Weights of a small transformer language model.
Architecture: LayerNorm before each block, biases on query, key and value, untied embeddings, normalized queries and keys, local attention windows, gated attention, skips across layers.
Training: a variant of Adam for these matrices, 10192 steps.
Each number is 128 + 24 x the weight over its row's rms, rounded and kept within 0 to 255. Layers, rows and columns count from 0. The size above them is the row's rms in percent of the matrix's.

# layer 3 MLP down (transposed), 192x64, rms 0.146, rows 52-86, columns 0-63
size [116 103 102 100  91  92  98 105  97 100  95 101 108 107 105 115 103 105 101  93  93 102 101 105  95 102 104  99 106  92  95  96 105 108  97]
[[152 138 146 106 110 134 139 132  76 154 111 160 136 125 117 124 106 148  97 108 132 114 110  96 140 143 118 113 150 134 129 136 155 176 147 137 180 118 165 142 134 139 127 106  90 105 112  98 194 123  61 126  87 135 102 133 131 141 121 106 158 134 127 142]
 [116 152 104  99 117 111 126 117 150 146  99 120 112 150 133 166 104 132 151 150  93 119  83 147 125 130 129 196 149 147  77 120 127  86 148 133 136 161 162 131 142  98 159  99 122 115 109 147 152 138 142 151 128 132  61 157 134 117 123 125 113 167 122 131]
 [129 173  96 103 108 130 111 116 158 108 163 124  94 147 139 145 157 116 105 128  87 165 139 147 100 125 184 111 111 151 131 106  93 139 141 116 108 104 138 105 149 162 158 110 128 120 159 117 139  68 162 128 149  99 150 153  93 125 135 140 142 131 143 159]
 [182 117 146 110 164 162  98 169 123 112 126 134 127 109  96 113 123 101 116 102 113 134 117 157 129  85 116 121 144 124 132 138 115 114 168 149 101 108 144  99 150 135 162 120 126 147  88 119 150 176 125 112 153 163 146  97 146 115  85 180 139 125 101 108]
 [115 130  85 123 124  99 151 138 112 161 166  88 121 154 129 107 104 157 130 160 115 109 175 144 114 172 107 136 125 146 116 144 136 144 161 110 167 147  68 119 140 126 118 119 140 145  83 149  96  72 122 157 112 112 156 145 126 109  94 142 118 123 133 133]
 [142 181 131 191 126  98 118 137 169 118 104 113 118 138 121 150  97 137 152  98 128 106 147 125 145 161 120 125 115 154 150 163 125  91 127  96 119 117 122 136 131 143  97 114 141 135 150 139 136 105  53 145 130 109 137 143  93 105 128 106 115 128  75 160]
 [145 113 161 133 138  91 111 158  97 111 120 164 109 124 159 157 109 152 168  96 125  88  94 161  98 144 158 116 112 134 115 175 163 144  78 136 116 122  86 110 111 120  78 123 150 132 139 157 173 127 118 126 136 137 135 137 127 107 113 150 133 112 143  98]
 [157 151 116 137 120 124 104 103 126 110  82 157  95 150 166 120 145 152 106 157 110 144 130  86 126 100 124 144  80 152 119 105 134 149 116  66  76 133 105 132 143 123 134 125 128 139 176 126 155 152 139 125 133 162 122 146 163 108 137 167 122 130  90 149]
 [134 138 136  89 122  86 110 129 179 156 135 139 131 163 144 166  85 103 137 126 159 107 132 156 109 146 121 142 123 163 133 136 144 122  92 138 119  97 161  99 141 164 119 130 114 123 155 130  78  96 110 107 108 158  92 174 157  80 133 119 124 131 118 132]
 [131 169  89 168 154 139 133 114 140 116 157 114 170 145 140 143 116  63 151 149 120 138 127  92 107 133 147 140 165  97  96 134 119 102 124 146  76 130 119 142 132 158 185 104 108 124 113 104 132 106 129 133 127 165 137 123 141 130 124 115 102  82 115 154]
 [ 90 149 115 133  73 175 170  79 122 122 122 122 145 116 127 129 101 124 134 149 160 167 114 126 103 142 127  79 146 124 120 105 109 138 134 184 151 167 112 153 124 140 120 156 130 124 150 129 111 121 137 168 128 120 137 124  96 107 126 136 184 119 121  88]
 [143 108 143 151  87 135 142 118 120 119 124 104 151 109 119 122 129 144  81 157 139 162 142 130 144 119 123 123 128 144 121 121  57 158 148 125 106 145 123 119 165 142 131 111 104 137 104 125 122 110 122 146 158  77 141  96 112 164 184 140 132 137  74 180]
 [ 91 134 135 161 141 150 115 122 148 148 190  94 122 124 103 153 148 112 127 148 115 117 159  97 113 160 104 134 136 109 173 118  89 132  85  96  98 131 146 113 140 131 111  99 147 124 100 166 102 132  95 127  71 148 131 138 115 128 125 143 122 182 125 139]
 [152 102 141 143 141 132 115 116 130 128 117 143 152 101  99  94 102 119  89 103 160 133 133 127 169 135 140 108 112 159  95 124 153 166  99 121  80  95 146 143  87 174 153 158  99 143  95 107 124 152 102 138 134 130 145  76 139 117 127 139 142 135 146 174]
 [145 129 155  85 149 146 127 112 170 156 145 140 129 100 126 113 155 111 102  91 141 125 118 135 122 110 141 133 128 127 131 128 123 124 131 111  65 126 138 115 139 145  98 110 139 138  77  93 148 186  68 145 126  95 162 122 157  97 126 159 168 118 117 143]
 [162 158 109 131 114 110 134 149  88 134 113  61 132 111 131 133 110 159 139 108 114 100 123 132 118 130  87  93 115 113 159 150 151 130 115 134 153 102 113 141 149 148 102 170 147 138 132 139 140 166 121 118  76 102 173 157 110 113 148 145 118 102 114 176]
 [172 126 154 101 132 110 116 136  93 158 119 149 124 186 138  90 115 112 127 114 106  86  95 158 128 116 152 120 139 122 140 110 122 162 161 159 112 126 141 128 171 118 147 109 107 112 148 118 132 105 107 141 150  92 102 164 147 150  82 106 126 126 182 117]
 [ 95 127 137 145 138 131 114 124 128 107 101 103 161 124 137  94 120 125 128 138 129 136 113 154 116 122 145 112 119  99  82  87 133 149 100 142 129 166  85 162 121 148 117 141 158 133 115 207 141 128 200 149 128 130 143 111  84 131 134 137 114 165 138 111]
 [106 145 118 192 108 108 155 136  87 108 127 125 160 130 159 111 133 108 170 109 130 133 102 110 158 163 162 147 109 143 101 113 154  94 104 134 124 132 112 136 117  83 109 171 149 127  92 162 124 122 156 133 152 132 118 137 132 143 138  71 103 112 148 106]
 [159 150 126 121 127 130 113 139 141  69 120 107  96 165 163 138  86 133 138 124 115 145  96 145 131 171 144 131 108 136 115 137 154 178 134 111 147 137  99 139  88 137 100  96 141 134  88 161 128  85 184 122 118 130 103 121 122 147 122 137 109 145 157 168]
 [171 119 139 124  70  73 141 140 117 152  92 127 144 147 130 109 138 112 124 129 116 102 127 136 122 144  73 142 117 143 118 141 175 193 162 145 126 110 120  82 125 145 149 115 105 137 132 110 117 156 176  99 143 127 118 134 130 105 129 160 152 134 151 147]
 [162 111 166 157 148 143 147 104 124 142 128 144  98 110 113 114 152 148 134 105 142 126  87 147 137 134 137 110 140 124  82 103 119 139 205 161 131 160 111  98  88 113  91 135 120 111 106 164 155 128 115 105  93 146 118 103 102 101 106 125 133 165 125 146]
 [173 139 102 147 110 126 138 133 121  98 144 146 124 146  96 135 165 133 129 126 139 150  98 108 132 142 180 114 128 119  85 126 122 123 139  74 143  99 141 127  84  83 138 117  84 111 138 148 127 154 145 153 122 165 124 150 139 175 109 101 162  77 119 135]
 [108 132  97 101 107 170 114 146 133 104 128 120 179 140 102 159 169 117 110 110 145 166 148 135 132 120  99  99 111 138 168 102 115 139 127 128 147 119 120  93  95 151  94 116 135 120 154  90 133 118 137 103 125 185 175 153 138  80 132 100 107 125 118 134]
 [111 135 147  78 166 139 102 121  88 138 114 133  95 104 143 126 158 135 106  85 110 151 149 169 160 112 166 120 122 134 105 100 131 132 165 114  92 132 156 168  80 139 158 123 128 144 142 140  94 121 162 144 113 140 139 115 141 160 113  86 119 102 134 102]
 [142 123 105 133 165 116 108 148  81 116 123 113 109 134 110 152 151 109 194 113  94 105 160 143 155 114 149 146 138 129 137  95 153  77 134 150 168  94 115 139 115  96 129 106 130 106 148 140 147  90 124 136 126 155  87 106 119 125 115 120 160 153 145 171]
 [130 146 124  92 151 106  96 116 133 114  99  97  87 150 158 124 157 134 172 125 122 158 111 118 146 140 119  82 107 145 154  92 134 143 130 139 120 146 148  76 126 134 119 117 144 102 155 171 146 116 165 168  76 124 144 119 135 116 114  84 146 137 164 116]
 [165 117 132 160  99 142 137 109 101  97 126  92 101 110  89 134 124 107 154 159 147  94 137 106 134 121 151 138 148 121 169 126 105 134 102 148 166 126 142 158 159 142  56 137 104 155 116 125 102 139 166 109 134 148 104 125 124 116 158 114 122 151 139  81]
 [116  76 101 148 125 159 135 135 122 107 150 136 152 136 133 124 107 159 149  98 152 123 106 123 121 162 129 138  89 129 129 150 146 152 125 134  96 151 119 145 101 113 132 142  85  88  76  84 149 157  96 181  84 130 115 152 109 144 139 143 139 105 165 142]
 [ 90 171 111 172 112 150 156 102 127 125 165 124 110 142 180  91 126 154 110 163 131 105 173 124 119 146 162 141  95 144 154 128 108 154 151 115 127 138 126  98 112 118 116 128 124 108  78 108 117  93  97 139 101  92 115 104 125 163 146 115 128 128 136 159]
 [148 121 127 110 129 107 126 117 130 138  92 177 150 115  90 133  93 128 172 119 117 147 111 107 189 140 133 108 141 117 139 127 114 134 115 131 157 140 103 170 120  80  97 101 134 121 130 136 101 151 160 148  71 137 169 154 138 115 165 129 156 136 123  88]
 [160 137 152 101 121 113 114 108 132 155 167 116 128 137 102  84 131 130 122 125  76 174 155 150 119 102 154 113 100 117 137 130 154 147 126 156 114 120 113 125 121 161 132  69 122  94 105 141 140 110  88 173 105 140 156 143 121 149 146 164 136  81 142 152]
 [143 126 115 128 138 132 148 144 100  80 111 137 183 151 151 129 112 112 151 159 102  86 121 139 145 136 166 114 117 114 124 142 114 118 149  80 165 109 165  98  91 152 113 139 125 123  85 131 157 172  77 113 142 100 123 136 152 118 162 112 156 131 127 146]
 [125 119 128 110 131 143 161 130 127  77 123 119 136 143 112 133 136 131 105 134 111  94 142 128  80 135 103 157 130 157 160 101 148 121 102 136 138 155  81 128 188  87 168 111 151 108 111 144 115 105 130 111 192 147  90 140 123 149 119 129 120 161  93 143]
 [120 123 130 117 126  78 102 127 106 146 126  93 153 118 183 131 153 141 100 123 196 149 121  80 113 125  98 143 145 140 138 158 126 124 111 123 119 119 107 147  92 134 129 162 118 110 130 143  77 131 179 133 165 134 159 122 103 153 113 145 134 109 131 169]]
# layer 3 MLP gate, 192x64, rms 0.164, rows 53-87, columns 0-63
size [109 100 102  92  94  97  95 105  96  95 104 104 114 107 112 104  98 104  93  95 101 104  96  94 101  98  98  93  98  94 100 100  94  98  88]
[[ 94 156 141 121 132 160  99 162 168 126 168 123 110 123 101 121 127 130 121 127 170 145 124 130 124 122 145 116 145 146 106 187 121 111 124 109 103 121 179 161 125 137 112 132 155 106 108 146  91 173 108  97 125 106 103 131 157 114 109 102 177 139 107  85]
 [153  88 125 112 126 171 130 144 143 110 153 150 133 125 137  85  90 109 113 155 128 111 126 165 108 120 112 117 139 105 117 117 121 176  97  98 146 116 137  98 105 175 179 110  85 152 117 136 136 157 138 106 146 124 105 129 144 192 137 127 109 120 121 167]
 [135 142 112 123  92 117 175  98 173 118 119 131 130 134 161  89 103 163  79 128 188 140 125 127 125 146 133 146 121 157 102 104 111 159 109 118 136 120  93 135 135  96 144 125  82 139 132 151 160 152 134 132  96 136 116 147 114 188 116 158 103 124 121 130]
 [119 114 129 106 121 144 135 121  98 148 125  85 133 176 119  73 114 113 166 127 100 158 144 120 139 137 134  92 113 104 102 141 148 118 134 129 162 121  80 125 153 181 125 166  95  89  86 145  96 117 152 143 140 119 128 102 161 144 126  94 138 133 102 128]
 [130 121 146 111 100 122 141 151 135 129 152 136 104 125 126 126  98 146 157 159  66 149  77 113 152 131 134 143 108 139 105 120 115  86 122 120  78 169 147 162 111 145 128 125  97 173 153 133 134 164 109 107 200 123 111 131 142 127 130 137 116 148 155 123]
 [121 121  91 175 135 145 136 151 140 120 130  57 133 184 114 121 136 136 119  93 133 126  99 122 108 127 168 125  97 179 107 102 148 144 132 151 116 132 145 172 147 107 118 135 120 106 110 100 116 136  99  87 152 116 125 115 147 119 121 104 116 131 185 131]
 [135 155 128 131 128  86 133  93 121 168 158 125 113 130 131  60 153 123 101 128 114 162 121 141 154 119 123 126 153 147 102 105 135 144 153 154 161  78 139 152 124 125 113 144 131 118 137 141  53 146 155 133 102 133 143 100 109 135  96  96 116 155 161 119]
 [111 127 102  98 102 148  79 106 140 134 101  98 104 154 139 142 129 111 150 117 105 131 131 174 128 111 121 134  76 105  78 120 166 175 128 126 147 116 182 138 105 106 141 138 155 146 112 161 101 115 149 110 148 107 128 155 112 145 179 144 117 131 139 140]
 [142 133 114 141 152 134 109 144 127 137  93 124  83 127 185 131 143 163 106 158 138 165 159 139 142 104 136 112  95 143 139 147 122 180 125 173 140 132 103 137 152 106 145 133 151 115 137 102  98  98 140 135 119 140 105 150 104 127 102  65  91 127  99 158]
 [172 137  90 176 136 181 146 131 112 105 138 104 168 142 122 136  94 136  99 126 163 147 170  89 106 114 143 119 144 121 149 123 134 134 160 131 149 122  70 114 132 134 121 136 136 119 181  91 123 103 129 108 144 164 121 109 131 111 118 111 118 159  96 105]
 [137 128 134 161  86 106 125 124 106 143  97 128 145 126 104 116  85 112 141 112 108 162 160 153 138 116 155 132 105 143  94 112 156 118 139 126 166  93 151 102 156 121 162 129  96 119 155 136 105  97 169  78 116 108 109 139  92 162 108  92 164 157 120 124]
 [ 96 135  98 116 133 146 124 178 120  90 172 187 123 154 120 122 142 118 138 141 144 120 131 117 110 158  86  90  85 104 120 133 133 180 137 155 102 139 105 117 128 120 110 119  97 135 124 132 118 123 182 154  82 108 149 123 111  89 100 109 132 131 132 129]
 [117 145 119 114 130 138 164 127 139  62 154 157  52 133 136 162 108 113 116 136 126 140 149 122 102 141 139 140 180 144 130 133 129  92 145 111 153 100 126 119 194 156 133 127 115  98 108 145 146 146 119 146 132  98 102 123 101 120 121 120 108 151 140  92]
 [113 106 105 111  89 146 166 113 157 114 133 172 113 137 126 150 105 164 104 140 152 149 129 140  88 141 123 129 190 108 168 133 129 120 133 130 107 126 129 129 121 127 158  95  71 100 109 122 132 158 137 144 121  93 121 128  74 134 115 108 111 148 178 107]
 [131 128 129 116 107 118 135 114 119 121 140 111 142 116 124 112 149  97 123 143 110 123  97 153  69 105 128 106 178 113 147 109 147 161 134 157 135 110 121 126 118 150 198 149  68  92 156 140 140 116 128 120 117 124 116 144 164 156 111 125  66 142 165 120]
 [109 185 126 147 133 140 127 150  87 136 168 155 144 153 166 130 117 100 132 118  88  87 124 118 156 163 137 104 143 153 125 138 129 107 115 104 103 141 129 123 156 113 143 141 106  97  74 177  99 121 147  87 111 144 126  99 109 122 109 147 104 156 104 141]
 [118 106  85 123 137 102 151 139 141 159 102 140 146  93 129 131  82 119 115 137  87 124 147 140 135 107 127 115 117 142 118 166  80 145 127 117 111 169 190 141 143 143 160 139  78 131 147 120 150  80 149 119 135 123 126  82 125 142 137 102  97 151 100 107]
 [129 151 115 129 120 105 118 117 149 170 100 116 127 166 152 117  93 123 118 158 131  95 155 160 100 100  97 134 135  94 140 143 125 170 128 139  96 141 113 128 121 126 138 115  71 160 127 108  99 118 147  91 101 123 130 166 155 139 132 172  98 125 115 191]
 [107 130  85  83 117 150 129 114 131 104 131 114 139  89  74 130 154 122 126 135 127 158 149 160 127 108 134 126 138 108 132 159 130 139 128 139 158 135 180 120 156 143 127  73 142 135  76 140 165 148 100 138 113 130 138 160  94 120 180 103 131 127 108  92]
 [119 140 126 174  21 122 136 128 113 119 126 136  91 119 143 152 118 129 146 129 164 131 115 146 105 174 112 158 163 144 138  97 120 126 119 133 153 158 131 123 166 108 139 108 152 108 139 120 128 133 133 103 169 133 118 109 145 113  90 108 133 138 115  95]
 [114 115  77 138 134 140 127 122 164 138 120 104 110 144 138 142 114 133 113 102 166 133 107 107 122 117 152 160 148 161 141 136 112 184 165 134 153 118 123 111 106 158 110 152 135 102 175 120 167 111 134 118 116 146 171  72 100 118 112  92  88 128 162 133]
 [134 138 143  88 130 106 122 122 116 117 166  76 130 157 143 156 132 106 184 133 124 106 134 121 128  94  83 108 132 111 149 112 151 142 135 129 124 110 126 133 166 120 127 137 149 182 147 112  87 146 120 139 106 157  83 123 137  94 123 136 103 176 150 176]
 [161 163 137 134 119 140 120 118 115  93 124 110 146 155  98  71 143 173  94  89 119 140 143 174 128 102 112 144 112  98 120 113 133 168  92  96 103 127 137 152 106 122 146 169  99 106 116 117 189 111 141 125 148 110 128 134 141 145 102 123 131 103 100 136]
 [107 132 126 115 139 102 122 161 152  77 106 151 118 110 124 144  88 124 114 143 102 130 108 105 112 117 156 141 156 135 148 145 152 101 108  89 106 162 176 160 109 106 153 134 155 144 103 125 127 109 117  80 124 108  73 103 116 137 131 162  99 128 150 175]
 [119 151 117 114 160 143 142 167 154  74 175 107 103 157 114 152 126  98 130 128 106  94 100 133 121 155 149 149 182 111 151 161 130  93 139 126  81 105 148 128 116 127 121  89 137 110 109 134  93 161 120 121 156 118 125 143 147 127  85  97 124 147 110 125]
 [170 122 142 116 107 131  98  91 170  88 167 121 126 117 136 118 132 127 123 155 137 133 133 129 105  92 107  93 129 140 118 122  87 149 122 134 108 109 132  99  94 201 138 126 102 192 114 146 112 145 126 104  89 100 147 120 119 144 102 143 120 141  98 141]
 [137 105 120 110 154 126 140 136 148  97 122 166 127 127  97 125 116 127  94 156 130 173  90 139  86 134 132  62  86 133 160 123 137 100 106  89 106 112 148 108 191 127 154  99 126 143 128 139 159 135 122 154 146 112 140 122 122 113 174 146 152 134 114 111]
 [ 91 144 117 156 102 103 132  96 128 129 134 142 125 168 129 137 129 112 151 169  74 131 168 126 149 117 101 133 112 123 140 154  91 101 109 144 134 110  77 162 155 160 128 115 153 148 148 151 131 110 191 133 111  87 126 151 126 121 106 100 112 144 143 159]
 [ 99  90 136 131 109 126 142 148  97  99 119 129 139  98 104  90  79 138 114  94 135 176  98 150 131 112 143  88 108 109 146 144 137 131 103 153 125 123 109 144 162 128 103 142 152 147 152 136 114 104 132 118 157 108 134  75 111 139 181 154 175  98 135 136]
 [161 144 130 113 103 136 105 142 143  74 113 109 181 115 133  64 134 118 138 169 120 126 116 168 140 109 134 130 115 162 123 155 178 139 145  94 128 150 154 137 131 140 126 119 137 138 134 113  84 130 150 119 123 137 115 132 153 116  67  90 126 165 105 138]
 [111 120 133 138 129 170 151 110  95 105 111 179  88 160 166 142 124 140 116 104 128 119 115 139 134 140 152 111 120 155 157  88  94 130 135 115 115 143 117 158 161 103 158 144  98 109  80 127 109 128 154 111 105 130 139 141 117 152 201 148 125  92 146 135]
 [ 95 148  76 134 130 113 136 146 203 110  92 127 127 129 133 143  85 159 143 154 174  95 119 121 154 125 147 110 157  98  73 105 136 146 138 149 106 136 168 120 140 111 146 149 119 156 137 123 141 144 102 142 145 144 116  91 159 121 134 120 145 147 106 127]
 [124 124 131 156 122 119 114 102  82 111 116 127 159 157 123 128 117 175 143 142  97  82 108 116  77 121  90  71 127  92 125 148 165 155  99 133 100 133 149 147 148 144 123 108 145 121 114 120 136 117 162 118 179 144 135 117 149 121 137 123 104 124  87 170]
 [153 145 107 138 126 127 123 138 122 133 143 121  79 101 127 140  79  89 146 169 119 137  79 157 112  95 140 110 166 103 138 117 152 141 119 169  86 114 138 162 159 159  99 129 152 100  98 131  99 131 131 117 164 161 119 152 164 107 131 110 106 148 147 110]
 [102 179 128 101 123 134  93 123 106 139 155 104 122 151 112 144 128 104 105  89 152 167 102 162 143 154 179 106 112 133  95 110 137 131 119 122  95 146 113  91  76 148 141 118 137 138 164 136  93 154 120 134 124 125 116 158 129  91 122 121 112 166  86 143]]
# layer 3 MLP up, 192x64, rms 0.16, rows 53-87, columns 0-63
size [105 108  98  92  96 105 102  94  98 101  97 107 107 101 116 101  99  99  91  97 102 101 101  96 104 101  99 103  95 101  91 106 101  96  88]
[[116 120 112 172 129 131 150 119 115 136 136 127 153 118 153 137 117 122 156  92 139 157 142 127 125 103 138  75  94  93 111 134 152 164  99 125 110 138 123 124  79 111 120 167 143 124 174 122 137 115 152 121  82 110 166 114 101 167 183 166 113 111 118 106]
 [124 126 121 116 136 122 130 143  82 106 108 146 121 111  99 179 129 117 119 100 119 150 106 117 128 104 140 152 146 151 143 165 156  84 171 163  94 116 132 125 166 145 120 146 149  73  98 100  88 110 133 127 169 142 135 116 132 106 121 115 144 165 143  80]
 [177 144 113 129  94 135 101 116 167 113 166 114 149 135 140 112 126 128 144 111 111 134 131 101 128 175 105 122 159 173 115 149  58 143 126 137 148 139 105  98 106 191 114 111 157 131 139 107 111 149 106 138 134 109 113 141 141 131  75 126 115 127 133 156]
 [133 155 122 133 104  77  97 121 192 152 126 177 100 122 132 182 123 141 121 129 126 125  95 105  98 154 131 152 146 179 150 145 107 122 137 124 116 128 154  92 128 138 130 146 140 106 148 118 153 150 121 128 119  98 119 116  93  93  91 152  88 129 151 129]
 [ 95 152 112 126  84 117 123 128 141 165 150 121 157 128  86 133  98 130 112 160  79 169 123 157 140 134 138 147 113 149  67 141 115 111 116 133  92 132 156 209 124 114 156 116 118 125 148 132 155 137 120 167 142 108 116 133 150 121 144 109 105 121 127 117]
 [ 56 144  89 129 156 127  96 135 141 144 131 105 119 140 171 116 140 134 151 120 180 158 149 122 171 149 132  86 123 129 115 105 130 155 125 151 120 131 182  99 114 100 124 165 103 142 117 111 140 140 117  88 115 128 143 122 156 114 115 105  97 136 144  95]
 [139 104 133 134  96 155 164 154 117 141 128 166 146 162  85 101 149 122 137  67 120 120  86 154 113 123  91 122 136 113 131 153 121 116 118 172 105 146 129 150 143 139 139 122 122 111 129 152  88 118 117 182 144 111 121  98 137 181  91  98 115 129 122 102]
 [146 140 167  89 126 147  83 136 147 117 157 129 104 159 129 115 148 152 143 127 118 102 132 153 143  90  79 135 142 144 116  84 117 129 132 148 115  85 109 137  98 166 129 111 161 153 162 108 108 139 155  94 125  88 141 180  92 130 109 127 142 135 138  98]
 [111  97 136 159 109 110 143 147 132 127 130 133 127  95 138 126 113 196 142 137 129 103 135 102 110 154 158 111  98 160 165 164 132 110 115  95 126 149 121 116 105 119 123 174  93  91 138 143 166 106 131 101 142 132  93 151 139 142 133  98 121  69  94 109]
 [114 167 184 138 101 101 127 120 118 124 131 194 129 113  88  94 140 114 122 168 115 136 111 132 138 130 153 134 151 121 126 155 124  95  87 124 124 172 142 161 142  98 126 120 108 148 102 132 137 128 167 111 150 126 101 163 122 105  84 115 150 130  86 115]
 [104 141 107 138 150 157 125 127 106 138 147 139 105 130  91 123 127 155 128 138 151 126  82 100  83 172 130 146  73 117 170  93 131 147 101 103  77 136 118 157 179 133 136 157 137 123 100 120 131 151 130 155 134 124 149 152 144 141 117 102  79 120 155 124]
 [106 142 141 121 151 111 139 139 127 123 141 118 119 182 159  97 143 133 144  85 155 105 187  97 170 112  68 109 151 121 144 147 133 138 135 137  62  65 154 136 134 137 146 125 135 154 140 117 101 123 130 110 130 126 118 150 139 135 103 151 137 128 106 124]
 [135 162 142 140 119 128 137 140 148  80 154 122 105 134 112 131  98 160 142 147 136 136 163 146  74 138 155 150 145 129 140 165 120 102  93 139 119  99 109  83 146 134 171 111 130  99 121 115 146 162 123 163 139  99  92 112  83  80 134 106 151 119 147 103]
 [138 105 119  89 111 134 161 115 135  91 162 167 136 117 117 133 127 144 103 136 109 123  98 140  90 166 139 129 180 122 153 169 136 113 122 146 102 153 147 109 124 180 124 116 133  77 109 131 114 142 124 142 123 116 128  94  86 120  69 110 129 152 148  93]
 [135 154 110 101 140 114 154 132  89 123 119 146 142 122 130 140 122 136 114 112 134 106 178 112 151 170 144 141 132 130 131 115 109 103 100 128 126 145 116  88 127  91 118 147 105 145 180 144 146 145  98 155 103 127 147 125 115 181 169  86 174  76 157 109]
 [154  65 120  97 164 145 134 100 147 137 112 133  98  77 108 116 155 189 102 121 114 165 110 135 143 113 130 124 137 122 132 125 140 131 110 122 138 162 154 157  99 160 117 154 118 156 137 141 154  92  97 165 158 139 129 104 169 149 104 132 144 145 138 121]
 [138 139 130 164 119 132  96 119 117 138 152 100 143 146 152  72 128 118 152 133 155 160  88 137 126 123 142 137 105 143 147 137 173  90 139 113 110 150  93 121 116 122 104  88 166 118 132 177  79 119 118 115 107 129 112 141 164 118 142 157 121 130  82 175]
 [147 108 112 118 122 145 108 129 157 169 155 135 126 145 115 141 160 167 122 100 140 116 130 180 143  90 120 132 138 134 177 107 100 138 111  83 137 128 140 130 126 167 154 101 141 135  94  95 150 110 131  76 150 130 120 129 180  93 107 159  99  98 137 138]
 [135 136 150 138 118 106 142 182 147  93 113  94 128 138 149 167 153 149 133 137 118 103 175 106 161 151 138 120 123 112 130  86 124 133 129 152 162 125  94 118 180 111  82 166 137 135 175  85 141 131 121 108 108 133 102 142 129 131  85 158 121 114 122 139]
 [ 85 125 108 111  96 166 133 152 146 146 149 120 122 130 173 101 123 159 125 161 130 139 100 135 150 144 127 125  76 109 114 131 126 132 114 123 107 110 107 133 173 150 149 159 110 115  89 155 194  91 150 151 122 148 160 117 160 129 139 101  96 148 116 110]
 [140 111  69 138 113  68 105 111 107 109 129 128 163 116 125 141 125 117 147 147  85 132 125 155 162 144 129 126 105 124 143  89 147  98 115 119 118  86 118 118 165  99 171 120 110 149 143 103 147 157 135 123 123 124 155 163 116 126 167 145  92 164 158 151]
 [129 122 153 108 136 109 145 147 165 127 155 110 160 112 131 149 100 139 152 113  94 123  88 151 103  93 104 129 148 146 171 123 100  79 110 112 131 124 151 131 150 104 143 146 145 192 148 128 157 142 135 135 135 128  78  96 116 135  95  90 121 162 100 146]
 [185 112  81  93 141 155 173 109 148 115 140 108 105 105  79 104 115 135 135 109 152 167 138 148 155 126 140 133  94 118 111 120 147 144 120 141  71 149 147 163 132 100 104 128 120 108 119 150 149 129 117 142 159  82 144 118 128 137 151  87 122 126 149 146]
 [136 151 180 114 155 119 161 115 113 134 167 136 124 147 165  89  95 176 113 134 144 111 141 116  85 146 119 116 139 158 170 150 132 137 147 114 117 110 161 164 157 129 105 110  95 168 163 100 111 100 116 137 144  88 126 110 117 140 111 131 121 128  92 158]
 [149 114 132 130 116 138 145 129 137 117 150 132 162 195 122 126 141  91 128 155 155 173  86  95  94 137 118 137 105  88 145 119 142 155 106 109  68 155 102 110 113 114 103 162 122 183 115 150 104 138 139 128 117 133 150 133 145 120 140 100 161 122 104 128]
 [119 141 137 121 162 164 143 136 128 152 154 113 112 119 110 161 140  92 153 131 111 133 155 116 113 176 167 147 145 161 121 158 147 125 120  88 143 143 103 150 120 154 123  81  81 139 127  76 106 120 146 132 117 144 151 105 132 103 137  67 110 150  94 135]
 [172  98 130 111 100  91  68 114 185 149 128  98 190 119 109 128 127 127 144 155 107 170 102 148 130 104 105 139 150 123  88 150 146 124 104 135 156 136 107 121 118 122 112 164 172 141 148 129 133 133 132 132 141 112 141 126 118 148  97 156 121 131 105 157]
 [155 104 136 115 101 134 119 131  76 120 161 144 153 138 125 141 140 145 180  92  82  94 139 149 147 118 142 131 108 172 114  95 117  97 120 124 112 106  95 106 130 170 136 165 169 108 162 164 120 128 153 125 110 126 114 103 118 135 150  85 160 142 121 130]
 [159 154 103  86 137 113 154 112 144 154 144 103  89 134 162 121  83 122 145 138 129 151 121 128 156 154 105 141 140 141 124 101 167 122 165 133 126 132 164 123 119 100 146 145 105 103 117 134 100 134 133 121 111 170 135 198 148 152 113  98  88 141 170 135]
 [151 150 139 119 151 108 114  96 139 135 120 120 153 112 113 103 136 112 121 209 118 158 127 117 146 100  97 185 125 158  92 154 134 126 132  92 126 176 122 154 132 128 111 128 192 143 123 114 102 100 105 132 135 144 144  91 145 100 126 123 149 144 119 120]
 [119  97 128  81 135 122  94 165 105 148 128 145 116 128 130 156 114 130 135  95 168 153 174 115 127 133 152 136 137 111 113 140 106 111 110 126 154 156 114  50  98 148 101 100 129  78 161 117 133 144 159 118 159 128 144 140 146 144  97 144 152 134 144 101]
 [112 147 121 130 150 164  90 123 194 132 159 141 123 119 123 121 111 155 175 136 145 147  97 106 138 116 164 152 120 151  84 130 120 137 111 116  87 149 161 141 115  95 114 157 116 131 186 136 118 111 114 104 123 126 137  77 151  92 133 117 115 153 114 107]
 [129  96  97 130 130 119 100 131 128 165 135 129 147 144 132 132 156 114 125 133 109 100 154  95 144 118 103 105 175 128 158 136 113 123 184 126 144 121 128 104 115 149 130 157  56 137 146 120  92  92 143 181 153 104 154 139 138  93 117 155 135 148  92 112]
 [104 114 109 121 112 148 139 113 107 118 119 123 147 107 148  82 153 145 168 152 116 132 141 111  98 134 128 119 105 139 114 155 149 130 136 108 150 141 149 127 119 116 159 162 162 162 157 157 148 102 141 177  89 132 127  81 100 145 153 132 144  66  90  90]
 [110 174 120 127 148 138 115 151 103 123 181 114 126 141 116 127 130 125  80 118 141 160 126 128 107 133 184 132 150  87  89 134 138 136 106 145  97 163 139  84 104  87 149  72 137 137 164 120 126 132 111 122 133 168 133 110 171 132 127 100 152 121 115 123]]